config = dict(
    n_layer=14,
    d_model=96,
    n_head=3,
    n_kv_head=3,
    head_dim=32,
    d_mlp=384,
    vocab_size=2048,
    activation='tanh_gelu',
    norm='rmsnorm',
    norm_place='pre',
    norm_eps=1e-05,
    positions='rope',
    rope_base=8290.0,
    rope_fraction=1.0,
    qk_norm=False,
    attn_scale=0.177,
    bias='all',
    tie_embeddings=False,
    parallel_block=False,
    init='normal',
    init_std_qkv=0.0543,
    init_std_o=0.0,
    init_std_up=0.0543,
    init_std_down=0.0,
    optimizer='cautious_adamw',
    lr=0.00188,
    beta1=0.95,
    beta2=0.99,
    weight_decay=0.059,
    lr_head=0.0246,
    grad_clip=2.0,
    warmup_steps=268,
    schedule='wsd',
    decay_fraction=0.629,
    decay_shape='linear',
    final_lr_fraction=0.02,
    batch_tokens=16384,
    seq_len=256,
    doc_mask=True,
    z_loss=1e-05,
    train_tokens=132700000,
    steps=8100,
    dataset='wikipedia_en',
)
Each number is 500 + 40 x the weight over its row's rms, rounded and kept within 0 to 999. Layers, rows and columns count from 0. Numbers have three digits each. The size before them is the row's rms in percent of the matrix's.

# layer 9 MLP down (transposed), 384x96, rms 0.105, rows 137-277, columns 48-95
096:511541472481448520559472480514599505499548496476472540468510586476473484489571548458510487451507538428442478461435535550487588515521545537518461
111:489450450491414413474488509555474480522476479537453542512475489459488511504582489520524495422477541527532440512486436544463519501518506556523444
108:499445512527550443503446506529551467513586468587511518479488460497525460509501520460490484537466465411557517448511426505481551537503501431468501
097:521508478445507493507501524487487464508483449490477473477449519538448470485527471501485507582486512513473523459445483403482561571506526455485464
097:493491492521534491525520480500518533502423482481576478420490509544405506485453494490455431503492458525563511457433552540557512495467508525438473
096:519572512564463494532501532492562507391450469527526468597546539501473557514496529495537515521545493482569481495556430534525574497527430453518529
127:531473496479534479441497477465528503512483530534498494428474500416518541467473558448473503464491422504560488524442526501498536462463542446530462
110:543475466514530568443493541555512476527532503571471509483514472415423491483507481528521534534451448526579500542500551478506490450497437458546567
114:517534442463446541506535496459478477488538474498471464485481548447468497450432561506447443497468526501460530443445479472525495457449456589548454
110:419454535573516464444572504531484540530489453526530520564434534553491515471410553482524522509484528534607459467533482513499533526508459556551515
102:558506474452448474500459443535473463504489500396542494521473560418512504529440484499462510435505482505456542489524522507508492440503508531504549
103:511511466512526546550517522476580436406455642541525494489537517547475481566510513527532482437500423448475535488529442472485493505477503486474509
111:509466480491475437481556537491497530500581539508481470596518448514439459490550503489477496414527498504532429542557495486475502531530469443396463
097:569540506483463506476523477512497523462564428511504570504524573531466551543527497583501552508478453471536469561481451478560475511525464540472488
096:572497455461522582491467513520480563510559543520532493532504440451546464443471591528518426525515534500531473444511494500474525513474464484529446
099:433378476493504501493444502484412514471478464522506523492489450471519526458560547579532460462489541528522548515546501406531501519543511410544497
107:497516561635523479479456556475521493477540496532512544559496422498514458525581575455510480544472460480484445479483498424526544536509477482485502
120:489516478543538408460431470500491448447468461510581507473481474529542479522427490499533498511562505508488508538538516531490557526568497493492532
095:433493453470542486500534507477509602520501521460537501531470540455525492469514555480499509561465538497514526566506564550467538424507485527439547
117:453552506541514520531527496386468556534508539508559484479420513549563434527535530472555473540476478494431553483496501529479420562523585558515481
097:490503599497564537490499571471439468444503515437443544470470512469509454456551424484562458480541508492462477544481558475529487571521526541526523
092:537514562433446451531521495492473449533544536486517489508565413429495511466525532529534514429482482435477458456548452599459536538454546482465477
107:520460477524523534478509411583497444576449538512530547490470406514470510611527455512450426546498526520467499503469451471504484486466436525460565
108:557541514541517420550510542486549480472459547490467560613531538470427460475487483569504547519507512500539505545524567529484516476426506468503482
091:417574474545470514488501572464532505480521538458538510544448529498455438482470526473461547492461517532492509435484452435499533520520500503528487
100:557548583461462499484564494502529482466505479484537524538519523510522522523568514498593508491525545444515504462431473473485461445551516501462534
111:465522471500442505495484519493511474449481496388559480490505534542520455519469508430527487515496407464476485454520576544526485520462542482442489
095:432489461548535491500465462511476495486431537457509505492509480505561499500491474500457510449530461481492468489520531440539410503437508483479481
100:451507467466467483505498433498478519552498488525503435496406465403555533492530543481513444508476468562525518489472535572500471580581573478450538
095:517507505536531506499557511521488524451519540436456529560452484460436488517492467470566531533484431492493527476438494547486563503504564445515444
096:520560492488528538522455454554506597434439455555445525504522479510532472528546509549508464518487440504496586438535516523501443519513465495488487
091:473528467532471538549457436492542514543513455462470467435497540471482495446443488523524419454453427474578549503494508527489480549478524533454483
111:520483486570467408516536507574548514483489387471507541474451454548542530465415489533550509542505474599514530508488462480476503476511463452506509
107:473483492494508509528496507559418456454478535502525445410523537405558557473511553504528462469521526514507506538533510449495472480491423435534498
110:490494538413516445507574611508503488476426559497487488523496518449547495487543481501556514552520461519444475468484508555514523439431469422475470
095:524485422494496534515504427511509504538447528483475460423481495545559492545487474527479472477489517443511526539519556502523536467451539499542483
099:527426470532515461428436575489476433395549515560550482526588531500472507533494496500433549499510400452485477525465488481523446538493477484537528
092:493540527551439484540486501561492490487528538525556578485566525493501467521495499416491496518530518541403563541481479605526532478449569500484529
097:510549475499534488530491489510512464492564479516486515513423506602509550485496592508530550471536482525518549535525539507492494509484517473503496
099:495548454464492491483519501518455522531511516515462466572540504469422574566483441561510413576582514437575562490497536508517479516483562505518436
094:450491472483559513453532535481582507494525433473573529470533574559470499512486476452507555506407473494508461514489486457516507535485530472494557
106:528479427536499474438490506490553502445503511533547502510475486495556506512536491499514501425531475506528566519463510491466465513558483529495451
089:511415484527471487523469486486447484508457445500506490401480502508506531503450582499566546522494459499482499497436534516535504484501532497527480
102:510527484512454483481522511490522423491536522521505556414482527478450511509470481555543549460525455490546577533572500488447531470472406466489542
098:416471499501459518513550497468543478471467473471457550519519545556507544521579544587456473515426516479505504495527526560461512507564509497519522
092:455554543508476468521541536558552518523504548576515463481508522482606557522552471507544518496464509542534462452488518436532541499540572554505421
090:512440513492536521497499485488518496516471545480460388498530494483517470486481530490483562524419460434537524449539457522529484497456521492521446
092:550559518541459484520409518521531479500460617465492489467543543548446445546498531460485537505497493454588494492541481484535545574464476531481502
097:447454449509530478533472615491498545479502618515548560464530503505507480453557527540510564551513523558538477534446487546507477551499532505446571
102:537533477495492503507453498465496486506522579498532498515467519513467559486498504474517564457503445515505467478372470557493546409473418518571536
096:546541540541490485564573463492488452474393442530512511538520440414465472480521506486470420458494473472496485486505558518510501498465443486479424
100:446567493444447531517492488549527506455532511485556472480573524521538443551492473478536463448602537547488432562513513545480427495505538543484520
101:552505516479519448531527488547478407512525439544462482487461515528513474541529451496468447449448475471435568514514479476539497533498512515504418
088:466593495459484574515485510498502439460448541476490514482546552478484495441485428522462552472484574577460498517501465535476523496464490472493545
106:540483493442525515487528523547455488515519523509546502504447531477487445518436483435496505499500448466520531528459435438524485496519454511442546
101:444497467429500454505538547410530512475510446448537499567479483452545463531476468446550525457534493494481489512487445453457542428445523517522483
096:492590478480500509492431531518563457508491482530517489534516457570502539544521554572544551514467529496440550486528516511506542538539519492439453
100:501600479538470488449511526479538468444503505505472501516503490490479546545491480506467380458498492484524521510474461525475530521559551529448490
100:512539510521432543594467496499504494513506501438519486437530497475479481548497486512518471488497452549534532480561477488526529526508461529493547
097:513555468511511506480555614492543510519568546520439463514412508536506432566514528505511506553460486562552486443484522507529485459490475532554443
106:482503479464499508518391526509582494456493459565473488530486490468422531513445421410537530516544531564520488533420480493553474500475478523553558
096:548495479548492512597472446522512518466506433460493471509529461524538488560531489586489480515526465461488439510464520434424456475519451473503524
091:548486462541530504552473461488532531502501494502479538447473506449523499529470500547538556546448513521518594490530495471545516514510471461506450
094:500599485468460529478489533568496527505515506396507520493421488456468476506504446570459433527519498513466486487476529468451540467543478536482487
089:474515472529515517480408533529490561489552431468510522546439534522477516474524584438501594453524473461536489477488541527489503450461577550516524
114:505494504497526538551474470415512540491437512501456485523460493484423498429467502452590459496549459568566436517476524443449504478499517475523490
108:501467489513515503442511463494547428525513493536444530560479516505498470480543560488448554542520525504506463523539436589519450573550476415539544
096:524523437459490513463507509487455495509427530441522505484477484473573471479530547513468402588459517565525490480448540525502529541465463560453483
116:467428481491484518530510435503477497511485531400476562529508578486516524545492490487462485601563423425502536533510491534536458539512547490506523
107:485524506529517530437522503522606535477538500453463472555445480455508447428422454528486501544514571503503533487464537462504534524495556512463511
097:523447460481439422445452529461490474533463557477572427463492535420489492506463435565506506495527499503584481524537496554508479501414517506462504
091:537506472435522585464503485463495497572505532507509524483546471527512475410476517443532516457531531526528521509551445460552490547459453516465477
091:499471488446483499480513434420519512476425534482541531528523518433534438541503476518457488482486478484560456470423516442497457459450538479454444
098:544467506503520483459462449469462471578462492544422468510515506483541483529410507468421498472556477445479562498497532527556511487473586478506525
095:485488456503542422499478512553501475561459541441521513447435518487516481499536527459462541552485465506508499576545546438433480502547481480484507
090:484442493507464449511498534481570529503475558433532508524516588502487422484521502496514570510600592456519467539481545491461548532495502528491487
105:493552551562484476547518497536585462547436475428550504531536436547466484534549478491473551539430507475511458512465422503549515544525493473529485
100:468466414513455506505472522542515526475533561501476502437447520467500534517477533533526425482516503514410565520552480410488483554459496448470524
101:448469505491526488440510477439449462501523499507467524537540506457448481483502506499439522436527548435544495522441516506502503515468563585503526
105:492466543579477483524492519425600535443501493486509454450530450491475513564491512485546537503446472503532477538534516522521485503531452550492560
088:561486403473469545507583465505448557431474571537487431480501495515464519497461486495516491492470449463456452527474547537526451549462479531454537
110:499466517506572494428537459497499448435540390565455517504490532487472456474476548512543537486485537494548519461437455465478452401515449471442463
109:503547475555492475513511428537521466526504524503498489526560545424491483452485486538563525564486547527421401448468466422496468458489472444545501
103:471568500490497543471538424485518585474463537522502434460527504503480423547499571501518460434528505439619482551504425514534452556407525487545496
099:502517438524524549458466492414508487548525529537496494460462500494409516460507510503537447462496457446466522568468391529566585477458507502481492
100:533477476529456527477450518453566511550521500522542539494468463514482459481505509556427487497530507490528477444417558483434475511507515497392503
094:529598543535484533446523469536436510536442474495531591573546528474442513465476488493537455546478469458447470510413479435487517444520492511438459
097:487513571494452523549480509494450415346546477501443418530492572495445513524512533546481504503508566494522458457477509515568471467528447543496512
115:419478518521460478566515483500497432489505466456548541493454495446490462508545496434545454628494551519445474543540512527479559495562465478497473
096:526551511439488398465547477518540478479465492448462521458512509472582569482491501515480509531483585482493496448482567550504523470514496468449434
089:487492536455502528589547529503561436520572460462499522467494536527494490535492494523492517477503512474496510549494577524526388562520529508491537
101:480514470399522433502541511524435482518519524525520487459601499439428480405534533469507552497505562477493474516507471450532529484467527541487438
117:520508473491527474474461414548434470525487553433476516481564496457472543539509476500503517489506410553568517574455486491494480539484500507489519
111:402501505489592490559435497565509488481410506463491482557496525514508534564538514509506465503457584469508491480531484543484442551542555511477523
089:453464546387491563457509447479490516532481601438513460501448566449554512462519512481474548434437444536508478525519480506493509440506436475507494
096:465441467617506510544454446484566526478434518535508531519515503543469468517572454505523445461480475533507485430526479421544562558493495545474516
094:523530511481525512472453518519481494459491511574486457523488583523423466468463535551533539478524515501491604442473486446547524437528479518485524
116:537557556422419462477480452415487451469478422495424482418535543525495457520442502503579525498457546527501522495508567490486495501486511437518485
090:466445518514526527458497433511509547491407499515503524527497529455489480529523506540500453501470433423489541537433483493434522434465475558507514
107:477419495461505569493544486473542531492471598465499465510504541477595496511506486508510501445552532545437540518510462459493540499454531466526473
092:532470536544547466499421437536518526514536496504491578509527490511448506503445503497474504441485469463503458456558465451499479534433487433531578
095:553577534529486502447453473520495520523478542591579507522475467543489459487452508522503452515501412487492514533457503493474479500517547513512438
091:471520497521494560517529514502535548470543511405411503501435446463485514417516537474479493489463513468499513504491566477497516529490511532483516
093:425526523461501539542544523488479494549452403604545516455523469509424470504493471502444457549433550494528534552452518471554543443556485490442438
093:445576456461552490508547478555486479536507457534518458441523497525493508519481501445514501414501523570567503505545478454561506565435488523481545
099:486504466478496463470580575540426523461519550529532492487535552493549529473483449488528432459490510532588465514529538507494514499503452427553495
137:490444527544539498468492529496568469447398477523567524533512435486488452588514535529544527492513536569556447495491476590465492467585473465579500
104:523533531524511611503461531487489528484553491496476479476561488491423505569506487525531506498451559469468611512427510419556448507509507544457468
095:421511413470532494527524395555530529483501525530445467565539479489531514499538478454465491453530442478466479499473515471545565467487508587517424
098:471533566453474463587475528507514496501463478481559522466477508504526508445541464515496471536539465416487500521517477493511479497486622461505474
096:416457486457522510423555517530513426552493469577475541525522584453426478521516507524477513413484526561515500417521443486482531526458529550493469
101:490565555462460508462517464556467470542442407522583467484499464522481529458459456610514485436519548468469516545580466439490534509516460523510507
101:537532427508490524574458509490501522472501593546480538578567539506560449482500541514540508538481448531579564518486549471536529486481453477449463
099:528433531480529433461485568491514531523542474619537509458484516528512506507550544481509485516538448494506473524489545477496527514524506594460479
091:453534609471460457476510521474548442503445572529496429523524432538530499463527473476495462524444496525520513490439534448446483546474463527462438
087:496529533459458420542510502539490498536467543499450555515456560502518475478551546438475569468500611494479469465516481582537477528537475470505448
105:486516517479531497513489495491492493525536563468447499546517507566493573492535486474453408504536480469554458478514509520466493462458459486583427
104:516541507455511532443531434455474541497517509507499499441516496524517516463531510551461501528475451443473523490404483445506534476511513482575490
098:507505502472518490516477475506442508499521448476467505410480469507483487541475472473515537447489458506478529517490435346535480521463565486473533
106:559459489496553418517484491495479496511518462475417471529531492501544388517430477524483434517492573446505479461480487525500496486560534537474565
099:464484525473506517477546482486452488488495479520398494509484502530555505476516576526515511484430614497431551521490546475517560460486494479502410
099:473557543550446475566505496539558514462488473588586446521455458469469497523488443512531527518560538448429449594541443443491546441493465495501486
091:455514534486413439474488530465513501441437523506543483541491486536450532441510540483529459498481535473512449550456491486560587504504548524530493
118:511510481525486454532470431505443503524518520467491560406536467530440462512556409545553470508455479514508431507481484578485512534514473449502519
101:491466440463541596483501506489466450537556484465478530495506520499560571517497466537470555469583438504461517522454518456490506462468514550506549
094:550474436486485489485411484534499532514538494552503485531496493510491474465518507469513512526445445491507567507495479454516478508515495476454407
094:511542442510492555504523471432527548548537493461450513553446561469522458487478496467540488426442508420574480500449445511549423484541491478469459
093:490518474451446493497567573464524458530496516490461523513442513545561482557479543513483479449419561446522456470484541427560495540530496584511559
105:482509474507459373553486451478501575508511500464527568434542466583527552471509465475492489487513439521565513492510495498529463545468432509483479
107:489495450489527500505524520476471452504548549559489488467535506505492518443542501459464510518508480511563455447477545441458495480500449452452517
100:514538536506435514517392515420528478505505440514489494521584525445471464520553501506530482469547525505461509516525477542536483486470518556520504
097:537500421470493489442469565522495542501521497443558505423538470497529555495506492497454505487500599447482467454530502496492489438500514481443510
095:463558502440511523503442476514435476473464551472446536486455521509504485553481446498471526543500438469498489543457433482444494502492517479455461
101:466494482488574529447458535448464493436475566459474535494471510555557498488528469491472492501495553497527600444521455563461528461537571472551572
095:477498545447519463491495496500491508502433540552489515522472497485500526456431441567467442487453469483570554539542579490511531508484487478507435
107:445485482457503505511518538560516462511511470492474474490480498533446477454491553529558507489457469489512501561472482488558470498486475486507467
113:542465494542475485507542485405498577493487535509425440493582595479516480513451477511516522452487459544508527543527458469528504545529490467524408
122:473462492463478533565555473482461523446520522560479493569517451565554538485467511589499434516530431509478603535508460482538466511494477449429468
109:458521451478457519544486517488533583534446501503460515489514460509512480548456547490451525534604568494472483505482490513458497468541501551499491
102:474456520494506428506536475541499559510568527480485516526564548460466542526487474572538536517511499494589472485523485440539494501555509486394489
099:513501524515492534463485490565449474541467468515546507529459512459412506505516530521488498553520431525481498491482551552453526538521543402503521
# layer 9 MLP up, 384x96, rms 0.114, rows 138-278, columns 48-95
105:477479527529501460480551536512493533482513442474484506513542526515413483461481493533558554454613550483525443534474424503493518503564573456571456
108:517448487447590507537494500448511481503467438478521490474486441553494425487498503526508545384444448482497482529469460518478480460583484460528529
093:510497510531458498531470436421477545462530522533558578476517493472514486435458552467538481401495539509495562559508487532488573385506498536538472
097:451558501498488463591525585482464485520453506496551498498466499482509497471477519496448501536568461524517479468546523481481446409459468454498536
096:494493499498604509433543482486501479620547445430534500495466505540481462454471509593446474403522531510482559435534509516478473548502514547510502
107:457526565510475527463533541496443426463552489437520486473475584526529474431498477475529474470485417570514522420485550516489486407596510462544532
103:470488503501563552518519476463538482501535503535473487526560474429448547471473534478461473490423467547491527548552384566510471540459496521542526
108:543487525466536441510583521485465505453482499454476460429502429549523477473476398493433597438440407573449487511484523526533519501522503480562527
107:469489497533463461446535448524472425567532496484482508573514502506436532427432525506515492404527493497542544511525473511509507496510489485536461
106:483469527598534506498519549531458481477614554477539534502453495542440451467403477500478498437455486520522520435489499508495545485485548483515472
100:455445543523538428465504539512525389487489507484513474440436484543516565530482489481460508459458504532565463475450420495495481530493508432531480
111:482433525494453485524512468523487539440446518482506466529522461464512481551468501515449470484495510528500470490511496554560508521543555486531467
106:568522523559598529423444517498498490501557474442458467466547492591423492484458463438554456489535521511453549533489446477554539582507520474495533
093:424500502513476470490516473544418478508526481472562520472483419489554463433519555617559539544485451559577498498518477498568519527488465534546537
100:476520585507451468539547553500493476492585537475471524582508572442516460465447472480533548487517544474501451547504593525478471506419506565499558
103:466520527484530526529483471443520410437543453464503606472506519440545514481455498498455511472426471513522548453458508455554532499508469534563506
110:432543491546483493512499505529456445501514504481490541482501472532518533599490489556479549513516552486503402534554488603465493538552479477485497
094:467529499502585490526496487503464475472413466513558495475497508498533569567476456477491474488516457525453497544475544533437500539572483453571471
110:488481535506545471518495483452467495501542521546416566540572519478473509464443452506458567466572471504544486511492434567482480543525467460539494
103:538488450559526526482498469545514530501470488458535446488522472555487527486479473598534502467493515545459490438493551540523469550536481449416487
095:564495524547479471458496423527499504474512495540508520519483492516481465570406500537468496559467461510514425489429561490536473481474507516547501
101:542485541487479553537509405463454495496527409525495551505572471507550491471495464483512575483420485466475499480451473450581501506501482537593484
110:573565496504516464473499472438408494448501501456444473477496460535521527460388482499499439510486449514469500437518490514515586477474448509484521
095:570424532437474464520482448509472487526515484489519483506489482474478498460496458533576501470487472497515503512470453566524403504495508463538516
105:547486595471635462528480510458453411468514504510491541505484475545457469470466443507486491536516445546516512456436546505507484509480560487453556
102:512535571507486464524554490532412440504465536480463479497506471543525533537442469453455527494532525544509478506470523453577513519500577482527545
102:486595536533481497462492515508491429469464489521488525425440515546449563491491537488515471422474566506566541512554446609514573525500473505502494
097:572515536466586486471542454514494524474499440493509531495572501496445467475526454478456496451520484553500529447485516459536520398514415455526493
103:517456532495515482479427405487434449500493395517517563504573488443521504510471496552473482510513457533467417486512413527582448507488508457488519
094:481471585558568486524518493511470496511598498509424564549475507425429624448490542546452560491430493485544471518539505544493515515522474509499449
092:488444497538560422453480505551514627485550497489564504473487471576458530515552470497416455489512485476544455436522443493482469431555475494520478
096:486581489536486501471464492527451466491431422492523513481482489458432518508456460573540527537467463520486473479493517479480528458579507542567495
108:538484576447480443464512528501447505452490523444488516517516508445483491422491548552524475496531502486542385480456490496483495459484499563434493
112:502491495508518492537442524514499532503472471457501470436536475458489496551488390453497492417528442580553526481480501517561495481466521566491503
099:478547634474495399575512459524545495467445461489496540458522539503402471512519451518443515473450564553487476510479443493515473410527495542518509
098:491568521466576449532496525514502506419524461492522451513494473524484512503473538549456573483522459498541448462522493538493541514521536457552563
097:496451519510590547479501498437453562530462518510538582509484448485511476475422460480492482457512534529495468581467479512532440520478474522529518
103:517487456435565505564511485531485478440470461495481471482484432496501487502512479566495395459486511464464447510469546504522477485611492482506525
096:492550521475447422503505504494483506474534528476511520455478399493517535475501446492492520487515485540466532392454464482402472416516521496528523
094:487469494477453480405571445458509483478496511431538520521483510521473532477497499514478550447508509493507498479455496503508473458507483501562535
100:555460492541501522536445560542481527512571471501549547467524513481508548474510508528539505502535502466510445512484450544532540528592478511474554
089:508574491459460559466484442525440491471482498479476538531436516501557509527478494548492534465473470514434488512459463495528431472507481513454486
103:560522554536427521554557394507441498522541498439534573488447534504507561498506494541597536529498415541444527495543424496469456480489555477531509
106:518491521492443508476467498511522457539517453474499526575468547456511605446437454507546481472463510556540496514495480502590482511519484478547548
097:449537541539445516534583574549534515492449543496483442503553418506516530520480528534490551435497522536515423566546505525492507479483505552562526
092:580525542531452433526460487502523407530568479499516523521476521486520527538536515563507490495548539579536500521444497487487508439428444529522571
093:471507490531572503453476483474520475526593534498536508567460511498561524470522401535417541472557516484534474523457511529467420478577522464535515
100:519557502478497471481469468520461405502530425508405487453540504532485575499451507406484510469573478473510491480541459488470536515469449486569511
102:459531511522512559502494548421488423451515492472524510563504521556483488534404465449457441505500507461613562562525427536516467516503402479533535
101:452445462539472490479460506488470484536533491540454538539479509606490493363501476494521497512451490630503485523541421586569545511451516461438518
098:520420509466512426467460524493442474516510511478473532529457476479534582458502506529567517489481505474512544469528430577546600529494503469529562
104:547599550491590466517536477520514523500577460447495460436432541570445480446488508507532479457480447514489535511498549510530571511512514436499518
095:513443538516514467464518516540509471493556483493518513543483542445552544430505534564616506431506488491483511486538460506450489525521441541530588
101:513492595535490445591444517468522568470483419499537515482513510507536552515493515481575498503543462558541479520543466485522477480532526480568475
113:578575503505525511452540458492447495515507480522544562469443488560429493454533439449472491491456417573520525428517507525511501522491514536486511
095:464465500516398424533502539451422514467519535521506476494492546490494558486511488472453528488525453488453486467493473509512526540542420471534568
103:509562557530572541493483521529483526524502552493582489531499511480500553458427526493559526501527437547524474520509474513553516446457556558533483
111:483491510533546532501541537494479458573571538399492508580489523539547552543432412480541496516524490550566504510576526525539528448460453536513500
101:521465488437544477476459516473511505495493500465495457511501431458467575404507502527488506513572467580441465535495474600571469505421518483535501
113:552598542477514513463527537552455464540510447517522589457430521468467495469503480477566628555518527547496498531470511524534539494521498458514507
095:522435555472502510542532475431484494481525450436527437495446450451464504481495509493486445510507551503499554499449490506524484524585483461498515
090:494537535465474473526529554504437466543524507503607443550477495467492505440504463494489453553511507468436429522539472546467510517464529477507515
095:559598520527495492496495549564455421479543524584581483523445484563455561544391481471476514426473453481519494482476417502431570458482480501540557
098:558470490544562403507506439477507448504530548523577510431448527503482547512453450539530568532485475521491503506445420479505512526495443489534517
103:513546518526549510565498515527490465566455446481544450433483517541509542503486405537525448592499535545464493512477473554570558556478498443561464
101:473536508546552553531541562504392513437523473483493531482466479505538453507507461501477513494451534485503471523502474522469505454473493527499460
099:499467548473525431532499509451419491475530511471519508535530429469493493460525503479549501534482524475452459487508524651532458490567482479494477
109:496490546573503491502586568501523459513534514492431546519544393487521497513505451547526509436470484487523521496456553552506545470572436543503499
105:563509530523536490469494566548518449445576463496638467426500490515480481487558452491529499388468517484544492552502481537491528472525471535474485
102:509447546451518482397528421500532514427476544468462491518435474510559496538492536530447466434480470511500528504503496462560601402510444545525540
092:502470516573585432511563553485433480492471564484438477510511536518463525519520486536397512530537475522511495500470493548510508511565541470514500
093:473490517557470526574514521458457439542549455582450469486452535579481553455421450486475487527529507499497555567553505543499543495516473444499558
101:487496502533522476514513503474510563562499468462439448461472506546482569454492519508495477513498465563518496586545485511526508543497499538525530
101:535563495510553517505557485494426530491551530400527537451514414530541518415498505465493507534512473568494480508446505516485566495520552487547555
096:462462550430620499496506516535439493417476475514461483512476430489496475525491461530539497438524458530489460499428508539512458504481500464570514
106:515484517491516498558416498475461381478553486513494521521583483471472517521443452540561506515498547539451531488439553490514495488534497514482545
097:563429547534510393525494481571527522565519501506522493479439472440505460547459473514572508503473458510489460458493500462550542503529485455547493
104:538469570571544446472507537536562524526548471460567494457470486512468555423506440480539523443501541513478511540533485532525552444512497454477517
106:567486556516540472475491515497552493549505495433461467481497491581531532483553538511482516540467433560432584513472469500483591485477441503455470
087:498500505475535414514470460478457450473462570472516518491503460490524488516557402566457523557506493481529454386503437527449557487512469487501494
109:481495511549504482487534496497535544483487532508502517496473517491554521503498440539493462494459511574493512475473555534502484487498507579536485
108:508462511461449468527487523525459445454542479518491451558557506570439521460472513506463471504493520502455477558561420500519531414560445502587540
107:489420548447487461518520493470511541502513429457564518479469477429542464554494475442424453524543441524593486498481533525545478438522555462541557
101:452476515534517421512492486424419587524580468507554538558539455450542534522481468437425518489453479560528479470512478531500524467482509489508487
101:563474523522515449473554488618502498457526399435540488520507491542541487528564501548514450430466540535506504533503458515484518508505455595511500
097:478490484473449463518471477566520482478526537531552484517490489638544511513510385518516532442506520578557509503434493495501523546452526484555521
104:503433556520543438527601450524436484461561472486514492403565541439519530520452558493423500531506528539538490487445542551505470467508454543515467
113:538462518568554451478446467565536488492476532471494523481531409551508486522443529466500520552556433528519436442544465512558532510462458533542522
097:457522486542514458493520517556502464452537536512523536481546530531457504457442475549535519470544547439575518580513455480539465540510511539523506
092:546470492551499465501481525528488461452514515494484495597581502488507571525547448562500509564467566509454481428520454499476548400521509548500515
102:582532518592507537458508490501520524511563443512443459518507504482404533436426511477480420527523522533523510496549539423477554455512464509496562
108:521539541489507458537485486520532510537495462510495544475546467484477484475480449505428493490409483463475385477509552568506483499526433513521526
110:481503525460469488533505491511477473572510429480499523543489528531410558460442490526552524580488526520478526506438416509557530468572529485546464
090:506574504500522476462518569552510529488573505479482504450517482443498529490447492554519498444475463495504455505541382508484497491482496581480532
103:430429494550502540500571543452484461484536497462545498422474508546551467552479485473525464489486473524507454422518465470478497516538476486502481
094:519412474485528527524496488478497470454490514508458492444449496512519563510528546533567429497514508512504462528533561567445522426527494514489517
112:463485528450540457488558532505475478512499416420474560570505498509518499542464521499548479451508438481516528483443484433510525473512485417499580
094:480469489515564505500426542491487455534525491494495458547543507487457541487374500539505584452525432558528525476553431468553441478534492489544515
098:574529493534487499502560484473560472478497511442513555500472521536521519581502535463478512494583474508476431478435546489554535486480507558525511
098:488508506535500442472527504519478499460484462433515557461445512571516500584507508528680463499556486547516450416542467499539469462500508526557518
092:459406534521515495521477456477477428497525482447495493543568533521504461473551516577528449460515501544529552512517517536512483451517534436523513
093:511488556506484489504524455546494454483500475473533559514457479527494495508498513524432476507425485491455516443506519473503443559474554591507598
093:542490513546452400540473581566512406529558524531536455457475507526517477441484466510484425456516512503527428481525491453484521475498499472503507
095:604492536512515498546512491473505527439513481429480481530512416499501503567518514464564516560531474491459446458489525472535555417528434513571521
102:498486505478517447491526504421488507446587475395549511468589512538488534489519536522406517555495477502579519558470514509543556476537460518474530
116:466585507558481492472463457523528481524447482495493574509527489435433520420499505496469494539499496598490468521505523546521566509549398530589515
101:521504529499521401451538527534517429473512493501491517454484517469472478491421524532463519503457396497509535530420518462528533507485466494574532
094:505462561568523525497652494503497512535531475522557495501500435590484457456468495467495546470408505488559484532503432454493547468538453465471469
100:514524487586538393543579544528528468531492521392545499514489471557476494548473512489505495455418508525520567540562521476511482483616520410497500
099:526528525506451492517466466546473574460530502456515466484512462525490509511505476456490453544580425454470508574435566579515568399496525523533522
100:530460502482502502480491551525493493536604453485466530504393490420493523472498501466454447466484519512492489552495542524514463463479528495470543
092:517428494486505501526547460542469490508486487543496509492433486518527494454519518538508515543470506542495467479543542555404483552537502486615536
103:517517485466476475504497485482484464525549482434594480588495485458497567484498524538521492448520512525442548565487498547527464545543480493520509
097:491524475522521451498528552449513501517591540444561485515475504507542512478471563544493449546533547557506509509553398532521469533497436500546531
092:494556496547549550515517520489481450519500433521524513469538476503544474506465484453536497477547523522527547533541496514534529493557501593528615
105:543536531447445504598491476437447492505477453511425524435551455525435551482546467472534557503419541551487451476458440565571512473505482502509517
099:450472515535492488440552562469561470511523508521513550474519468488474487592467437494535509446465540522495481544510370513538508528490516563461516
100:557560488451489462521525508492497534513494528438470485490535479545501462455439445492490426510475488538504467482409566518443538458506514493504520
099:410542496543500486386558531551459461542511505509566538560460473496460467474505445473549545462518496503567555500593456535484524511507506476521540
100:474495471602460453476495473472517458456426462464518500464475451501468566488557494514524520520573539490477432497459539502505552453578545481567482
098:486480500511527534445539553577461446550563468498484466511463538465554534479458413525443439479479448482514477494507536452505497492495535510499479
096:537476498595492425437508541531493450484496480516464504520471494507474491518479476569422504437509488441495503533507574496474473455540399501552493
111:509514569510547513557495448436529488450498428480558521465505443454526508503487472601457451459501561523496465531429589530488565518538511457462570
105:525476513601492532509465495525419506514497512539559503500519491501477499506418478516543540515526523543541505420495387516502565479494452454484474
096:470467521498503456511536431468444519495513530476518533443474528460421496526464474569511462440555491572545465511485507420509516479500552506471568
102:447516512443494464528555556551459465485486442507518458474446472407494468575469484496549521520513495558467482499533547424502468481564500533522474
105:470495491477480480472501503438453518580579487455516520441504571594562504565524554567451431471534488542570490524521469529528471523553473516557568
102:463540538529512492436506546473462468448534507436562483549502523536485514440492557470499483504452482580438554495557544566556494484566485554511545
106:416466546477499482528481519476466482483462419448524443490501477527440462525481555456554534518510474542557470505487441532568502506448522452521443
104:519469525516490497575496539457425492436525506437443517522494434537519547506490488488569502469476530571528490454422421499511490457516446423521471
098:461539484531506490446538508544412448534557527533549516490473549505467509576507467487474489458531540530497489443522504527473595421583500578469523
096:520446522597529487518502412461450450522550478471513554516467559533470501518546472504421538573492494472533499527541448521455488467561471510488521
104:433446436539510513446535526504518535545457475469533490476520522489516516479433400531496528460559531518481536465494514465544503516479421511493548
097:505435586469485485550450530452506500517486494465496536510508587528574524491512482578553467525550528528432435498477470533559604468484503491511495
105:490455522462518468553521527650533468522475496445584495462529526495452474464431493474497543426492564506570528491474480554538416477495473532499492
110:520498532549493422487509457524486521479480490510482509419584492554430447482498458481479476377593503530462472552513477492601477545549466509513535
114:499591593532533485551526526492527487512469488505470453453548423498486534525456566513569440543568450553442527462513460526526595535526457529524538
100:456498560470540498479550401471380522467481527485515506519475465522456510530470521550482542520507472584528551481453483494563545471457451481483496
098:474482587576536488493501487445508551483474503427516560516522499497536565470480503453530504416475462454475456478521555459449471514501358506533490
100:499480534532568534426479461549453447476488494484578508492489428469440512497515606488428553501470516547461498529522514547539455424495457450511508
089:568523493508495520485500513515421520456525475474440495481459470512561489488445476512535493562521420486565436581584503437545544479517518518537432